From a checkpoint of a small transformer trained on Wikipedia: width 160, learned positions.
Each number is 128 + 24 x the weight over the matrix's rms, rounded and kept within 0 to 255. Layers, rows and columns count from 0. Numbers have three digits each.

# layer 8 MLP down (transposed), 640x160, rms 0.249, rows 574-614, columns 0-79
122136130083154176162125124138169083121150138158149149122178116139102136108167129141126130133149111096162145120112132151117177103109122131128149186100135156121114144126111108101134107145132115094116100110162126131155111139152143149153149153
127118109123083118128087137124149144122135152128135118122121185159120097140125130113152096145134080138107135104085118136125135100162148083092119103106092127130125141125163142146112134103105141157105139141131087145152086119127095110121097093
093108158117153106101112119126193127121121136079125117101131091128159116094100146142157096111143125139093138136140168115097109096152161161116117082143116144112133137130140133159117124156151154140127114157107151125127151129110151111125104154
070093152141148133105109128170129120180091107068144093124156083159104172154115094128138134135096177109157181090113145114140146145154139128135187138141149106112095127115166154130108091112133128130150126131149125115134126171145126156129163104
063124117103178140110124101142090102107117140129153119158117117118144143133108087125133103149086112136128161141167177133140142139109081101136122114139117114119123168175134158111131102201140110154156121108146115102154115103124106120128117112
136163098121097124116082097137126139127109130121145136169122174125103140118096117157178140149117079129113112110167124128152110145160134171104097134114075139117136141155120139159132117153141124131114154160133086151147113127121107113148078100
157148132119116129147127079140142141136108132126108151148148138115098150109116109124132140125101104111139099086104117166142101158114111143138129138124105104156143161126194167121195116145111106140106157148114099135153148117108115118153136132
155117090105170147131109148123106125189188138121148107142081146122135107113135122146140132152106076130120152171155113106157096128154099154078121115167179146106149166176148125122127159117140119085096099137146102081135118129144134142053098116
090121171118112132122108121119106121095121121133146141120090128129101117120123141111150136122131096134148112125111124164113099138162172136111121139125134138124105139146162102116099148148118128123128122106114075102180111140143164133127113097
143142123116138124117213143109116080153144112145105132118130176134107141111099092122163132112110104140114116124118153153084144151120152091147125085120088144179109142140119132168135123143129127139150095105142113198090131131153136147139141095
143134119100106140155136134099138129135099123092128200146110122139131118088159178148150126123139117094120131146124125132136124117127177116142132104160117111122157126132175123123128138137135081094122093115108099124166120107096137150137158135
157139142112154152139143102164148124114109122139090134153124118101114121124135118121112134117146146107138167073085116093128131137089096162130078168144102149103116138110122151161134083088137148140152100148123124116125165133121108105101141130
127127168160107129156124139131097127150132124114116108137120118129165144134116098159126122171151184140145127115119107172121139078145107123096141112145135099104151085161153088104155156162125140086114148162148146101120140135136169122090117107
110143128085109162136131196109150120118163068150077122138128130137143130091134141156102097115157153173137102118158160125119126138108161129114146170140105103104150167154138134096143168149094103113118131152115183134113146082096108124133146138
132115134155153151149108153115088140141093138133147142138134105113123131118098110145118130103119109182129127120137112089183088081125104125145158140134123081103115171118137129116102105125104140129140127216117128123108108146132146116176151112
098138101117133098140135138130108125108159097170112112184144146130132130180177140102125134135125109115137132162092136169107186098193115138128100145149161105124160118133126097187113126104128192142122091147125165142162123096118083139133110134
104103108132133124165105102123082138102111124096143115147126127134160105121160163106115146101091156129119127134137117127065112142151115167115125185131133146105141132117100143127130169085157092133171094101124131114174145115096144143103110154
115116137144101073133151115136149100127097107121114149139122092116164123146182168099149133095132115126147153180155152086129147119148140107146158123167154139117117107134119130115151147105175121080132134148107130123171108086150141123104093196
106144152094085127092130112139122092164113094118137111136136121135164085127117103173145111144119085149153127142156115141103153096144105141110135145125149124143129172141158102134149135147198170111162137103160159110118109146165155125146143104
128156130128109126124109068161126134142084134095161131090151136134131118106097137153148117116129143114156116105144173133147148163071070135051112172073117133058152162129153127133159137163128153097108155138134112102115101148102126145088082094
146126129120118105163125150124141122165163106127145139145177090094109127091122097139077123130119124153176124069105127130120110164143126133099097181153067152175159149157118115106123111118089174194160141143106156121133126101191113125119172167
148123152121130162132116163123104127139070120124127121130171112162153065120167098092163153167131081121138133150076088133147086094126115168135166092164152146134142097137126084123117146133148112103130130143146089159139095116144129140157100124
141091099151179108124146114165150109131152134134123124119187117116192136155147160091144162117090155128167147122122103156136151115099138093082115098105096135125104151143153091127152152158101135158092148116098161131100133136093122132141142116
116163149133103147124092106114113112074107101124112073139115130143116101134146134109131118122099151188162133104136076122150108107108107152106135139136110134123081133141133071136097139110164150087136138133162157175107129128151126118082071117
129086128115157110181130138136100116131156120097108117121120127117132164144126177100123113166098118149104145100150171109131108111117128103146144170136114134129114129140141133140136156149127115110102153134137121090148150154177162168109158117
132102156123150152136074120117116145117114127149153114150149079139142102091145129126120168126144101107154042146136134170122156129128127104161141110153133161113120095147118117085136190140127105142139114147143088096173127110136125096131117164
113141138153172161118111096109101155166079127148162136097154128140167171140138152128155142127139138129158113116111074131117151152134118154114161099132083113098122149098121160153132141095201119162147119138129120134155105099115086159115151112
104075132131111166101116155137155135107119114089091101131146161101140118138147122119125104136132111115113091109141148161108097145143152118056146106136158108127152148145177101114071148117126101134112140106164127175139134145173128151135105105
113119097119089099121108111094129187138109124113155104119137143137149107109130136116146113131131167142129113141137107146085142120121132108144141137146097138131130154139153095107138102152116124116135123149102087135158108148134146131126144151
100097137141165107134136163087139149113116114165158155140135129110151131117117086182126120112124122140110154142147123138126110125133153110114122134168103130131139115163146149153132105113117114065165125151083143143137139082119110072139154137
131161154140126114147179103122100101074108146114192141104118118167090126164134112198142153158124101099104146143110140144169130104136136121128127122107131134123122134128103138140159120079130122127103124144067140173098128141153126091148140129
136158091129118171112184166111170132135146108162120125129156153145102134135146113110148057111143131168108126140169137120149158151121102131123152163122154139158131143165153142135137088144126118070149109144135105075066152120092126099124124130
169129136111135120125119134168123111188114160099142137127145169113130125150094112120089193128109135139168119122148145108180136110119107118173090093120141143118126144115149154094155131115125112139106142141114117136084114110114154115125195132
104129076143119113174130174116114090076089132090096135161127113155134111143130174118134157117102130089137134147118117139124161164119150158155144141174158130113145146154089124096108145136159142138116097131166140176142120112120206093157152092
156128118139134115156152136132155126146142162122128124112139161145104162110148152136083124131094130146127145122133167067090160107136105147102141160130123115092114106145155120122128109095129143151125104099112156070086138125160181107108124102
106128085096103093140135146149122156090129123127150083154132128179138087150120120128128155094128124098162107084106120103116153180114124131092112120139139141117128157109123133068144131128160089124123129141170108138115138137140162121150125142
146139068111149090132126118092147106125104135088132140108140130157098119120151136111096127103077131137147107095120114107158131155113130128138150135105113104117156134097149163102127137108144124124145125129157121094153108103122107119111142127
157137118131127134109143184134130165109149145120111123104107139121134123088100176119180087117126131121126152132080110163087162134180137152103129131166123112115150123127136149179118143117106106105152108109109125149123107113171118085134121078
127106161090185152147078114183098183114145180165159105146141109074128145143154173106105138128160124126136106115130136104132112162127108148090122094144127131143145111082123107089138142109147146132157101138100142106164100073088108130131147163
105094123082114141160127117118096082101137125095076120136106105153143143125129140118155137091133125171096158167125134163112152101102154100108147135115136106153093105081140143131132109109129137125128122164127140101147116103105148104105137110
132126117096150139132106075157121166116091153107076176147080103166090087161158097127139112108155104119132144144057143161121147134125117100152143125067127125169088188147134135130097127110132107166160113095133107155143119082059118092120126150
# layer 8 MLP up, 640x160, rms 0.237, rows 575-614, columns 0-79
087111104142167134150147125155166111128146124088137105136104138108091134155125132154107153125138154104110121125134146159110116091128101180124121147130130150145114117128116120119166142115156099132123145148132154147080141161117149133131132113
134173078137085134140120101169095102143140107096135131130109149126151090145143128118148072167119077149075134143103107176146155123151090163121119132091149102167077136135175144141137130195134129132151131127106174134128114123169132125121138133
108114101136112166116129128203113144132167132139121100159118119085143152151158073125118104113136102109106150122161102146120145131098116146128119105122105140091083101167130156090171084124124165140158105142130134126187115149108125069106121154
100138112147072163113133122139155146152103113125111115077138118160092101137109121142108104104114118159141110130128088111111136131205118105101111184149096137161115132169105135113117154112114132145143145124146118115143107087156148139124085146
146105143151125133159140116077114116125108143132124105133155099137138150164131111120133081076140153144141121139143139105109105117116118112113098125120157165138115097114118127154127096097117120172115142121131135093143143102088094178145112131
103154119127135139133122147145159193122143128073106157117090103124141146113140109118161171135156120108140107136120106157118148111121098147152108139081132110148136128152082115143100133155151139135142142123107133132145147140149133162127089125
109129093118079133146118144174137131141099100112164140108123098159097140142119150158140135125078108129113108132130147142105119130127130114111114115127133158161094156175113078108106126135175122131117136105124111126102103131149146149128139116
124164154135105128136098125101152150122113088108086149171110094129131153127126181087058097131153146132137128121131101132117125109125145116151151106121133136175092112140125125106110095141119125137108127112121121136089153138113208144123166149
108176124111143115122155157185122116152139120144103140084134140161104067122101110120145124092100140129152141080132138137115146107130088110161142142160137119092158157108164107065126162126132094117102150142137109144127129082117111076131146130
130159132157089136150117134116094132106095165135123145160137139119101111127164108108117116122155123100152122158116147112142091121081156127108148072142106085135139170115098145132079082142162119157160114130121082147132131095093158148088217104
147129079149084143121120113153148140134112106112112171100133123109080126153133123114133104124094130164113090133131149124137165117148119152087150115114084119099085070157124145141164173100144176097139138151131097083133127098136160146145158183
132151114155145151121147088157112129123101144138148147164128090156100139128132150094111083103141100097148129146129126133123100196190153115109142139125145160184132156149069135156130140083149147151154163097150129144165128162160103118124125089
117159093132127110131145112118117130105064133135154086141118121142076177130106151139135114141122176107146149173101107129099140146131127126171103117112115148171106125134121156143135172105166153155128110139128099136168167133126138102092137118
146168107139151122132137111162134111137100089125136118126109084127137139136091117106128142142138115099177113133105103130124126142140103100085134118141148122134151117128125078168115112148112117165178119142169120094126136159144120096121127131
139126206125137105082116133141116054089136132134130143172121128115081118125123097124112198099111105118126153129115154173115107162120137118159115129091105156130104100186107154158112151124132123121086096129057114120091145124144159127107153129
122130107162179134090136108121126140130074155130125181143135137087101165161127107113098124111151103121143118115116117137153122132173180097163079138094135115144132092110198110110150152133118130137088121128141174105157128131130144110114103131
093123134138115153133081152169122111128107090154107110122118139148153114112139161125124130093071136156156132118100135158125160091116104135155107077140129137119134184143070111125156143144141154160153154086140122135168100098107130116138090153
107104144108147124149142095141119148142084161138061109103102122077124139131146085149148153164095140096185178160151148121129136073109122137155094117141126136080114127126126127137130110113125094163128110126120147093154138128129144150132132164
140092107128126127131159127123126161117142145100110115133147158088152103082154171155091117112144136127104139172127108140117161131160100111193156102139142071138106135112139103095125138159075133127127120124093092146144087094147113109121129116
100082129145157097098141138161140116135128133111123146085117141115111070137116171099132141150136138190109167115173149170125165132131159094133139154087170157096104143147138131082139108107125099081105108161104123161132130140088112091092135139
148141150130147160144136060177156119133064105158176104113141065159131119121139113134121097082126098130166158128131108115158115136098095126102131141171094166106110093139127128118112118172142100108128139177153150166157112129099097077128119159
123137141121120096123113127124168143124135122125172118140136131156093114166102082100156148151118123102099094129135141125132089106155157165122146135148106108105147105116137156150119148138154132134123170091127124119100109099118130142118139104
080153121108131131186132110112174116155109118136128114129146117119141126104125152156163133114129142091097094106122153088137124116137114115110129149113153122145139088165127108135130137105151129100109123144147129151163147119125155148110146152
133118105107139146145119101149129154129164146148129155107153118164121113117130129146113125131118133149148124162128087153148129109092092136068091126134141089113120164095115143166070121118103165131115164121131113157102130088120110115164133139
129116164128162120122079114149120152169115112108096120148119134117139145151128126103157129137095134113121106110122170164124138139148081110123112113138076110089145162159139134165116136093117100098122134164181089129115130133165090135136100115
155101134086146119109142119133126130105090105131102127165134123134132103147127116085142132138111174101097089141104119105115117105105121143104133114159121123144154194121154140106182139113135110127082154158116116103080097099172114125160114159
145146112169112132153146146199120139119120104116132127123162125053126099152110127156093109169127127161125169137164100120113094070086161131125103138131157144118152125113109088109178122156182155118194156139127106130130117129120133114113127136
089130103106156106131094145136114140150099111104115125113141133149079130091131128107128118178108123085146114151062136137123156122121128139103146147100119131158123135189139125122130110141128139150141125116089114163145130096145129123160173147
119149103136129115160078114128116094144140125126099130078111119111110103154118140127102129126160157109150061127067132109101152121129130127096098144116155127144145161131064128127098129149141118161080117100140128122168149133136159144076148113
136120109148109118129134090133146140152119126160154105130131123125134137083112123104153121122170129110134098156155092088146122135115120078156091101148126117139130150110097113098122184150154104126128108126132108116087159156153131071121090107
102158174159171109145151116147101127132089130089112137168123068111104134145115117157143159147137142138138121147098135114072109133134121123119101111128111144134121120068118122155101085135145100076127110114106128126126147125112127133091169132
115122111124126138112147123119149184061120094144118136148093117101158163116121102119128138140113149091094139121102152159129145147107129084120135148137131142143137134126096138102127108124090148130085151121096124143158165174166154122128103099
073099130144158132134131127171170135151128128093132171114148132123104145106145069110111136105126120096104092135119093159128130162145180144112157165127141102105125124141073139107120096134144170125146156108138138090126071099126150102138111141
142159115087153117123098177146087127120095113177127115147112111136107115145143078108095174171121148123166124144083145125166157141115112144113174155124129130121104081123123126116107136124148158108136116158126126089135114075115140108127129145
115172107152107140162123114099169135173136124117088145115115125154084130135134112114128137121105105127115154169134149131129103083151128083130145101145140163113118140079152145163117142107136143172116116103091106123135150101141122138140148127
101153138132152162105143140159125113134144118155122114108149110150146112118117128110108134108156141101071134130094120112127115142121129146140107114115111137119128126149152106123143096176149126148119129110162136129125107129136149134099108120
092153124148184149105144116163152150121129125122082130143128120124161164122142091123098101126088088125164107135108108114123173149091114158125112096085080070096142131137101060134134096093131089149096134106133133120162097101116110097087143134
111110127075124134169135097102146165114116168121133138144067157123073162131087130200147123141114113147168069104099153155104151152136155106114110131077115098162144137144127128146154107149100093111135125104151104119114144085169121113079069142
102119161132151169125107137144124143186165118083070133151170130114114131154132131121113123109118126122117097117125073144122136201141116139143082134112131136105153149089112146127125111151175131160075133130127096161103123140153118114116100144
083140123134093134121141127121117159090071122147130137059110093147154131110145094111090128140125128129121172155132120144137134115132165097116094144135124113129107118140125118180125095133133154138184153136156094105164144110078171165073122112